Each number is 200 + 20 x the weight over its row's rms, rounded and kept within 0 to 999. Layers, rows and columns count from 0. The size before them is the row's rms in percent of the matrix's.

# down: layer 2 MLP down (transposed), 192x64, rms 0.539, rows 178-191, columns 32-63
# gate: layer 2 MLP gate, 192x64, rms 0.546, rows 179-191, columns 32-63
# up: layer 2 MLP up, 192x64, rms 0.587, rows 179-191, columns 32-63
down178,097,197,181,199,206,205,205,210,182,186,224,222,206,216,174,208,182,242,182,259,219,169,218,211,219,196,245,182,194,178,218,167,227
gate179,110,206,172,243,185,200,218,168,188,201,173,229,193,152,164,182,214,217,223,174,198,241,189,190,207,193,210,196,212,194,192,210,221
up179,093,221,156,169,185,210,200,195,196,211,236,171,178,235,188,209,233,172,168,207,192,202,216,214,199,202,203,205,215,193,203,224,215
down179,098,168,168,178,179,234,224,203,174,203,201,186,178,218,247,206,206,217,200,219,189,200,222,208,168,211,199,192,238,180,196,219,239
gate180,104,179,184,240,246,157,175,214,228,171,231,238,207,228,194,215,225,218,196,243,195,188,190,187,220,207,210,205,214,180,182,200,199
up180,115,216,208,191,190,256,203,215,171,219,212,183,197,190,210,155,216,216,205,199,165,215,216,220,200,215,192,204,216,193,218,220,218
down180,111,219,217,235,223,206,221,223,203,235,180,210,179,179,175,219,174,203,188,225,202,196,210,184,219,203,180,173,193,216,192,193,210
gate181,108,219,178,202,226,206,200,192,191,173,200,246,212,200,163,215,238,202,204,199,206,226,188,209,204,209,178,156,180,168,183,218,192
up181,103,194,199,195,212,187,189,212,187,188,186,239,210,194,202,201,189,191,184,198,204,233,184,213,194,226,192,154,199,194,199,210,177
down181,100,184,210,202,199,217,178,198,224,215,200,214,181,186,200,175,191,200,201,213,233,193,166,195,209,178,185,197,187,161,242,218,189
gate182,096,184,185,175,203,196,190,205,237,209,207,189,219,187,184,204,207,209,203,176,210,196,212,225,229,215,209,182,211,196,202,166,244
up182,120,199,204,191,189,213,203,200,162,170,183,217,203,247,197,214,197,210,192,229,167,201,187,194,172,209,199,209,189,203,190,192,169
down182,113,188,217,171,197,222,208,186,189,191,195,216,182,182,186,205,181,243,229,226,196,203,182,184,192,204,239,209,203,217,205,199,184
gate183,094,270,214,180,226,233,201,196,224,208,203,193,198,194,217,194,221,231,201,198,218,200,232,191,184,202,200,191,233,175,188,204,233
up183,092,157,212,224,159,172,206,233,209,173,194,214,198,192,225,223,231,158,199,209,192,184,178,223,197,191,212,228,178,198,198,191,179
down183,091,188,195,205,157,205,198,221,147,167,179,190,211,185,209,198,210,204,231,208,213,181,203,190,199,225,237,203,204,185,203,201,177
gate184,096,202,190,231,201,185,191,183,230,219,217,197,159,201,253,202,220,194,207,223,202,193,205,165,172,210,198,188,162,185,241,188,191
up184,094,197,187,159,196,223,204,201,185,204,174,223,230,166,161,179,187,208,188,200,202,212,187,193,227,196,198,190,238,200,161,230,209
down184,101,163,224,210,198,224,176,216,193,208,204,212,205,214,215,200,187,216,218,224,164,174,217,199,187,187,241,170,191,208,214,208,231
gate185,108,201,185,237,202,159,182,192,198,229,214,262,210,205,173,202,179,187,181,221,224,173,212,204,194,187,183,188,190,217,196,201,160
up185,111,225,207,204,201,222,217,211,214,140,169,192,184,221,183,194,245,216,203,182,221,241,190,192,164,204,226,160,241,165,172,224,216
down185,107,217,214,179,202,135,186,212,198,174,182,152,213,180,167,215,218,212,208,187,215,190,232,193,205,166,165,193,207,203,209,212,204
gate186,097,178,220,172,211,182,192,224,192,178,193,206,189,194,213,239,194,209,200,225,194,181,223,201,191,198,234,189,223,240,192,198,184
up186,086,211,181,232,204,204,176,184,213,215,218,205,235,225,182,181,211,200,213,196,200,223,176,194,188,199,200,221,167,179,179,179,195
down186,098,184,207,190,188,229,189,187,185,172,205,236,185,200,215,186,198,207,229,234,204,204,210,221,207,210,230,173,197,200,219,207,233
gate187,103,223,186,173,224,179,213,207,189,207,169,226,182,168,196,185,175,206,203,193,206,199,202,207,231,170,220,175,209,185,165,223,213
up187,118,225,186,183,236,190,230,200,194,215,160,214,184,176,210,170,164,201,171,199,208,207,196,200,218,198,223,192,195,214,161,224,204
down187,109,203,206,230,238,166,203,191,182,224,193,201,189,166,161,205,167,194,173,240,185,200,205,165,227,177,199,194,221,218,215,204,196
gate188,101,200,224,199,196,194,217,195,235,193,216,195,217,182,212,215,171,223,225,187,226,188,178,228,221,188,213,214,198,182,233,222,167
up188,121,210,179,211,224,214,200,192,161,209,186,226,169,200,199,201,236,186,193,216,149,185,189,168,200,219,186,199,210,219,195,197,234
down188,115,163,202,196,191,198,193,193,164,214,211,217,167,212,178,216,202,205,165,181,217,235,193,212,228,208,222,190,221,213,194,192,205
gate189,100,157,215,189,166,225,207,166,212,195,201,193,218,180,227,221,197,215,205,190,140,168,233,180,215,218,203,222,162,209,190,166,195
up189,097,165,190,253,162,183,213,180,205,138,203,204,229,200,214,185,209,203,220,175,203,192,200,215,204,222,208,210,211,204,197,183,182
down189,102,219,187,194,222,227,205,171,221,197,207,187,222,182,190,220,191,224,168,184,172,219,217,159,210,185,186,207,178,204,200,168,208
gate190,104,184,193,215,187,199,244,202,196,188,244,194,179,230,174,174,203,219,218,166,199,186,202,184,177,189,218,207,233,181,209,169,215
up190,099,196,160,230,211,208,254,185,205,186,235,186,175,212,167,173,216,201,212,192,219,190,204,194,186,197,223,203,228,193,220,175,195
down190,099,221,220,196,208,221,195,171,188,243,205,214,189,211,196,209,223,180,212,231,195,211,217,182,177,201,174,213,210,220,179,205,176
gate191,103,194,177,204,180,221,184,211,188,175,214,199,202,237,225,175,214,196,219,200,200,170,192,169,197,208,186,213,195,197,228,218,218
up191,109,199,201,193,180,215,201,212,216,181,211,202,188,219,213,165,233,219,214,189,208,203,193,201,208,210,181,209,180,173,229,222,209
down191,103,190,172,199,181,228,196,217,222,233,227,192,178,250,209,222,192,173,158,207,213,220,175,214,181,225,168,219,220,225,198,180,181